Each number is 128 + 32 x the weight over its row's rms, rounded and kept within 0 to 255. Layers, rows and columns count from 0. Numbers have three digits each. The size before them is the row's rms in percent of the matrix's.

# layer 21 attention query, 128x128, rms 0.262, rows 0-31, columns 0-63
085:104077140099165064178150115131113152131127114167141090164147094082143141145156112146162116100104142141118150104161128153104121150151150118137167166111120057133114189130122131137161187103046177
084:101108107129159076137167093099151187106141106079165158110132140143131119195159101185121185160104120166085139113123150167169126126069176119116154130095104141145044120149133078115132106091126128
090:106130119185145151104121127124168134137182152148104124110166145110107151113083082104138070109129111112119143099114163058132110188169108066117115137153181126136179144167132147087170129077152096
084:147142163195170142113163129093058137070127170122114157169181160125128158099147131177166108095155074121111143123186161166133131161150083109134083132126133111113226108066148144075115103149148149
081:084092224104127134100120145028094083069135118164170092127133136145118135098083109134144109138107141118210149151107099161081062111183134116163177127163103137134089088115111108121065134112151198
073:176176007175130091121131170196142116145156140099141122124107143103153161168183159122129046107118147151099138127181106080186150101107138151087117071100207115092142123186170160117163130123140129
080:144121193163126138117170124103139102140092079145111095087108095128108167110095134123103103086127155140119109076133043158124138177184106154142162181155122158159076117174102141073104178137152116
088:120100182092125116164120137080128211123101096105147162183175081160121112122092102081168158112173108061168091156072182125100116094151069096169112156146083123122110149046146087107131098077113166
098:113123034171163138197137148190138069147162177127108136116093169125140154135154116156079092128095095170078162139158102113132191090029158198088132139116196130110127113168144195160152095132154105
088:077101069155135129114174066103093086118095128179111154146137125115115086105115202094122140200073146116138092163086083112134110106141118116169055134112093182124102084138094133131167147130064163
101:113062160189099094130111072147131080144098148135162164087132151130128143073151141141102129169173138121085113118083122118120126115141143169122132187139107087101100078150174138073186144127118166
100:125141145110163102121127120132099150123114149126120050113129139156179081103118067189166116066210181184134151138118154151112094120122100196049198100191132097099153155112137161147116155158165175
103:086128122185136134109211106139147109123139163139099128073150118085108098057130151226173102164186179160066102136118075172112123116121129147096108138103171148127095111135140135082180104147135114
107:052095153120152158152085196129110082091115137091138158149166197126165133115129126184115105226097071107145178123149127112069103073063181127131080114084142095131095130161136124123133142190165084
103:119124087148157134110088092128101130086170184157112140140139116085149128104116117104136107104101124116110138125122147075136128170174055129197133196148141124153135088153117073081130039137165120
099:151096111162177062128161123165123111098085115164184146105156089155161105147073127119126167098148115164135130112143164176088199168113112161135108155198121145111142161090092119116142076071170213
084:138189154174103173111152105166099088141094149176089088115138137086159130118159130114171137158121088130120162014190105115130159163131052130070132170152138116144103131145109159139125114080145110
080:137183152171103127112114138108092061129125147161133178188172143108185176160150095131181118127140126081121189059176154178132111172195085095101142160125138107114149169116143166111158142130129118
083:097121185104119122104151126124114102173119098207134117149081118131107079095102132119124121073131151087169100165067120098075103201132111175156139151145102211156146117115105143176103123160130075
080:133138121137120108108100111188178125165116074179133127063090150114137172106136102071133152126137129111136109161102155112120102085136142153152106099123123158121106149133114201132096096121135081
083:098178142152135122171162151078135126096112129097124119144088123068091089194115185090135158125092116094126154202142155171122146144119102180122122112107112137117134068125133146092063092131079169
079:156116097106143135119084118200130133130118120200074143080140168152082173153145144097033151175129108091146111136122049158116156091088143118128105075143129091106134138139086138132132089128099106
086:130106163136102089179157174105121175145102118143150125137165140100151102122114144086146131092150083189108141109120228130156131118117090153142109121080117116160124147110176124119118131079217159
089:091175131169105149109121147097139090158123170128123155143144129102158104081141125130207118108094129120156156083104103074164082207141126140128136172162085153131127147157129018075130111105085128
090:158195022135152104162133093184116129089166132094089144122077174160114151155139130096118114087196112157141115119098128141122186095074098148113107161108179109089110132107162203126126067143129124
098:103081137102117218156059146167140122094130093111116114139081184159087201148118154154124084154169098145066124107105156166136134160153155100106081117135165152138098074207085097178125172128136159
100:061109158136105155141095142088127087148106140162123119159128120106129122118145150091123160208126134140160097113101041163164126122106197105109081132057144133166161119151146132151122122128132120
110:170173175126151112115188172067159137094116108147083075130123063142133113149063145117136102029165090167131098173139147103146150164138187120131113127141091122171125119124087157093113117058129174
104:133163137122130114122112108146140091106068095182148118206122129097110117118124179163110169138099108091132089167129128109086123119178037096150150117154137136165100121150107226104155130099088122
106:125146164148138115194168118169147118054111135140152109117196186111113189103162111127024051109096111105139086164188150155153172146133169086108136113143147112111113152135069120141112126112185091
107:148141120098119136103148132176171084141115093151047064179135122131196122088111094107190056133147112195109124054120099151104143122152106136129113146071122149094103158115075116132108140134106130
109:085102122129172188151123151124135076165149125108122136129147110152190099150147138137119132132134165190109131150152137159103105136122125108154110145121139096146149082122143168120155145133077052
# layer 21 attention key, 128x128, rms 0.275, rows 0-31, columns 0-63
077:176130108086133168120085133127143114120177119146142077163088143163075137125117175189121149106189128168170088155136098157115079089169171108087114132102164132070208112117122125142098074143104087
066:178145164081137135175129171082138089095074080146122093105134108141091166137133138129093152130157099069131095167158133126142096091133162139141114133112126079126145165073154192153134146124059133
070:097152136159133064195126039173104116170099137107168146148121144084145157129161159119159103122126099127091117086123119130133125118079124153108116119163073163106072214142120082136168124143114084
081:162091120158123082134105090127137086155104125131097164103134106127154087064166140129140139143109124194117131088108142131128161121099153103119086131167099169184081141141132126118179151152202116
080:128086125104044145076114159078176134168097178135088097100130099149166108139147159146133163143110180116111108168154168176118111171124119091122138077095186130093162110087155124120185055097146069
063:086197110125177115186166082166078181149127104135166116110128150122126164090128116100169120143114086120154145090137105122120146150055146119108164118208114136158082176192099105192110117126081155
077:104127171098082192098145095132134078131103124144070176072142109178093102170126113090154176185168123083163117148098106142165112100109156094192065083127223119120133132065118103089102111091168129
081:123153114135108163048110083087101090119110137224112169105110100140106139121103087110089156155084184117083116160065116130166148041126147129196096123150100089105076142117169129154139112114138134
072:170111067142199081148124141162117120117129113159192103152087150097105224092146089164128082177119101104135140097106111084072125116083174144086126137119122136093106114164144201162172141142085145
106:107159116119139105102193107076082162134111126142140115149177093097128140112130109087116096073073141154174183219149115076126110161120073136079178106119120158169153135128123094110058086156068129
103:131045139127115104140109112147154144127155176128118110135119122157174080154123126133107147074132138113077186083097164154140152191105151156128142126180160095062161202097133081112177095111152097
112:132120153098107185114127103106122095113126136075108090158184096173125124042091076205174083092180141151136108163112143119106108098173176156120138095162165081155128102098146142091114113099102135
103:124088118176142145119166132099083088134107164117163154109140142135155094108151107175143112124103123140083121092150124190124140130104101160071129145128139102172190209161114119085168130111192131
098:143069125055158123152119110173138128032133143132106131094150142120125186168190124134156190130148114083177115149171130153102102073141108122114173102107135137128146124129119132092089182159139135
097:025143170195124157075119096123051115128156159160129145092173109134109106114144121105208124129136148121105138076109101180143144063100140110190060147116137123130166131176142105148152124130164161
101:126108185157085188093145134115087150110109100118130171115163148132130156133104174168116153095169148098112128097150136121106153155127102122100082119145193138136157174102161108043142087149113152
093:122137100140145133103149183163110137113186145111155118078156102112188102102165062138147153124143100129159150075094069140039088149133104131145110113146125143109178121135158113126109158124117137
086:082142145116194158097089130133140101115135140119164117079134175133105092058128186118138162154157072089120144139154064127129107151078108161137040080089124168109164131141132136108121130103191161
092:146132124154106138148120153072188140126143170110099122116137133122129152182063149124111129123109157122094162130165163171152173083120133158152234104059140132175136212150105145148133060099117099
088:184127111140150100099126115155090095114163115104129158120147146063165132093098188091085089144109144155161190120126159103055074114126132108140172130120114097102130074065195119139066081091157137
093:130150115142122179111092134110145115125082160138175160116120093096100180082143139109184180144131134148093071174070116131141146150136167111097115166117136189085115170122112128107048109122052152
078:133122133122123087103091181087133135118129069164096142140148118209141114170103124109120170125127101135160175115120142140178144032149072068144114117112128120098091100092108111080099139109107126
091:134120169152184113122086176111177121095165152149159138079158120154095103125106122099071106117136116120109133153086101161203087137103135133117085084135078126119067132188178136128138118087152153
085:123140088129201126124164116157116127165132161179157098118118110111148191114177135174148093133166131097067153096128135159055123186130176177124175153136089108144134183108095122156188135202077128
094:183100146134108097136134143115092092136169158134149141170160117173081156108086193093127162063157134183078127095166139098168122113178093109099148166063143130196176121109152133078161088139085076
079:165084155118167104125075166078150135093111130167097100192066161123153128206124146165134132140168106083166157087125085128186107142123094076147111152126138133115105122149099116105106186151104144
105:102091092131155127099098134145079127106095121161065117172123095102124130068138126160178107151126130162158066161109058135115100115168171158110170160136109127140151096156106167133141126126161070
106:132162190170136127145171166071227145105107082137143102156134125163066148134069120147154121142086121129109121156101152117122158132140155047154081098099120146126165096107094108113080116071115163
104:152145174135152116160157151085141173086149135151119197188145106091137101114142135114140161140093101080150086125138177126151167093122094121179110092116118134087123103132085217094142101094192106
104:157130139131137082104153120163114178070058107132156143185156176157164205083139124147124158134112120158142106184143130143162149151158177111113144143095101073123071175154039159142120147083111106
097:107086105106106178161124092128055082085074102128149139158150089156169126103146119134176093127125091108090113048126118192084104152170164140150145099160114115081154112072064116109093191129117138
114:127105090129132140176138110133144167148173119131145087142110062105206160145151137128130122125108177174097129141167143194143141134135088152095181133114110089152151123079109149136156149152093088
# layer 21 attention value, 128x128, rms 0.291, rows 0-17, columns 0-63
096:091110129134190163132110110149108113067097161182113119130151095120084118123068145057161073134152075127131135144124178088029132143123152158124138110071093154135122147149155062113135089143133093
106:104137187094093118106137125066086108182122151154125130124088148075154164203178166125158121100190142111094107132144162087096179141136113099122163129045102145130147187123109154130068167124144108
108:145173139186169146153154124139103137154090073160188118163086117134125194135053072204207080128125118128173133150154197145094113119164065074125146055120171114172179134143101149111107105167101114
110:094102176140146082116127143108122135149106174151133128140072167183141115185118099095133104095081095159124126104105122146119142103096145122134144166160084120156091190120118090117146130110157104
110:106148110148182159159136143134186082133104111184126072082112180164164101150079122203150171098127113160125109094143094129107158124168084125098100118119091134136076110072101159145102128084077173
119:100116151100174118093129105107117137094149176182127073155148127124133147086080168161084106114156125100157098149133158181087137089113187123125145076086190134101141137092126173140096108099121112
101:158079127168092075129125083105152137096180137143102181095116104150096130093139131127136206139110091199132141123188123130088138114126181140142121112100148078108071133125198067107173162098140146
113:117129078057094133156080090098114137124127115109175138068138126063170152137142161149143102128109167105137133089156147154165166136118135155130109128103157033121143143151122079138098158146167139
124:158159157055138091092083119102109108155155116120097143091095085128108169100103101191116110143088161130094123157127171132105117093098120117132122140114103195091172174086115112107102142140113134
112:117154090057111145134098122135078097100160137105148125137116178111166165117147127131168140155100164089096141077147092094115108119152150130114113112210110163102114093120224149165139075173156155
112:148090099157095134172123092131170098132127135167150147116141135138114070117111117079168131119143052158133173129111129234108140084100136111114107144110230127146054100130143135101163172156156134
100:111102189141100164108161086144129105121135159135152113094163169180092142170098090122129119132145131166129175169182136084121133156122176091142051170148115128094154172116124127154094048112063176
113:131140121155154111186145137114149202142124121142152147106145133138075097135126239120146116098076132158114084110132124189080109132085148181146063031080189177099070081134102132100122098092128132
112:133139135076169155170142137118126126157089114103093161119093116152108133102134061122121122080172160079173121090142126111111114133160126161155116154171179120176144181129154123128186111133111076
106:156053137161152171081105129157175117081158169107124077104109073129175112106079105128108091141089096130093172146135108164126168099168114126120097122098146145105125067113081142082084171080110117
107:138187152113167140173135109153156090125171131098193119137079079065154070145104086188154121135126096094075120155175135125136166126148098135138075198117068098175118163106135110151103125155118140
119:124139154080092117117094107143137162115093164108106142140138056138146131170149133100116144126093131120165106195125133132139126131048126102083168155094073120097141105151119172077103072153142159
085:094064146092066090162151130178129102134167131132142105136124097098103135125180188156160119093101053129193067099094106175101105119123138120171140080144123152135103082122116073087104066102090135
# layer 21 attention output (transposed), 128x128, rms 0.246, rows 0-17, columns 0-63
100:093134103186145158114143108135118084109181147129057103099068194184152112136128117197140166141157146154111111141082133107130093117147179110083156166128186156214187137148151209116158116099082108
105:121134145127147084178126155154138142135175075171135128167140174171113154127101116133112130089155099147098146127144146180099194176127137124192068163099070070109163128139119142140080071177091097
110:113110135112144103157169148107105117090141186140110116141106127097112078102095132150165130116105126115118099150089128125161198131102096144170170088170158162129110100122144120182160152091125196
107:152093167059101018137143104159140122081122112149158098105157104130111170099095137162143121109134176139097137112126129112139114151160187082127176106170109113219166171138179139095150078102111092
108:150111167123135132141157134089111108172106151134091064120115134073170145121109106174127176192109103174125121126153106145130122115148131151100089125183153146098120135139176140126105120094118130
118:161149107091162141148092165198182093139130126073135110174108132131163132131081138167133174089115076159161136200126117148075105137137119100133189092119170080147044152115121126166064168114091107
098:115109075076134134168161198113135135150093130139230147069156161139174154152116159113094139117099165237152159107118085198095101139162123102118073155114099142119160115132137052139105077126104093
116:149118129116113102125108149141106145168182071125118182122153100106150100069139096110145138106076107131158127126164106176073099169190143126121095160044119141187121111105115089135109079128087146
119:124130151128132146134147119161142144138102115102088159078090122114144182066157096114117115139200150100077137119062193119121183159091201153177140120141103134139141108135203125134070153166148096
116:088106123161137197110116133141082104176122128123137157141149144158172165085109060087183096084116151129126072085099132163141100100132111126193101099144082114174105213138167139080141135139093131
110:061160120077109151133130163126097085119108133132165104126120103127147123160120131145154059147151147131133085053142084164129071127205160109084131175095176169087146053126129121096130092091123150
107:157106176098154115172080172108137087095152146121130101148117191146125148124129147169127152122171134080172142136117127111098123098163150163126137108153136152093159186159123150075132171112142070
107:144192091086138119116159151131090139108094082205144084122097108156153108152107113181189200154146133118163150098099090126077141145119078085115148172173117182151130130127116114080093129142163144
113:139165163162154137151144132101164198159117136138127133121177132142097111086156153083121117145096168127122144233145160096118159107129135107120127107127104122184133136123108172141181098179078169
107:102110139124101161117143115096092127137129157124140088091109163080096138136101085149102114111201120132112148068176144106145131166140135137097144190166136081093071147135129157155093169128143128
108:144075113168144173090133077166069131136118203087093123074174190143124100124148090157119140102108132118090115107154104102163185181115152156113166117092170155068123134118214124102105118206112088
116:159153147122112149146090083129156102163126145077161056143136185119088095146123090078152145067113146091127162125144169159078177120125133184141142103122166125071163150148094113126113118178087115
089:105104148115170145139067093130096099135202103158162130123170088131161145120134160124218126096084129186122166179119134154108047096130099208090159107151161146209175055121132157128171152168142111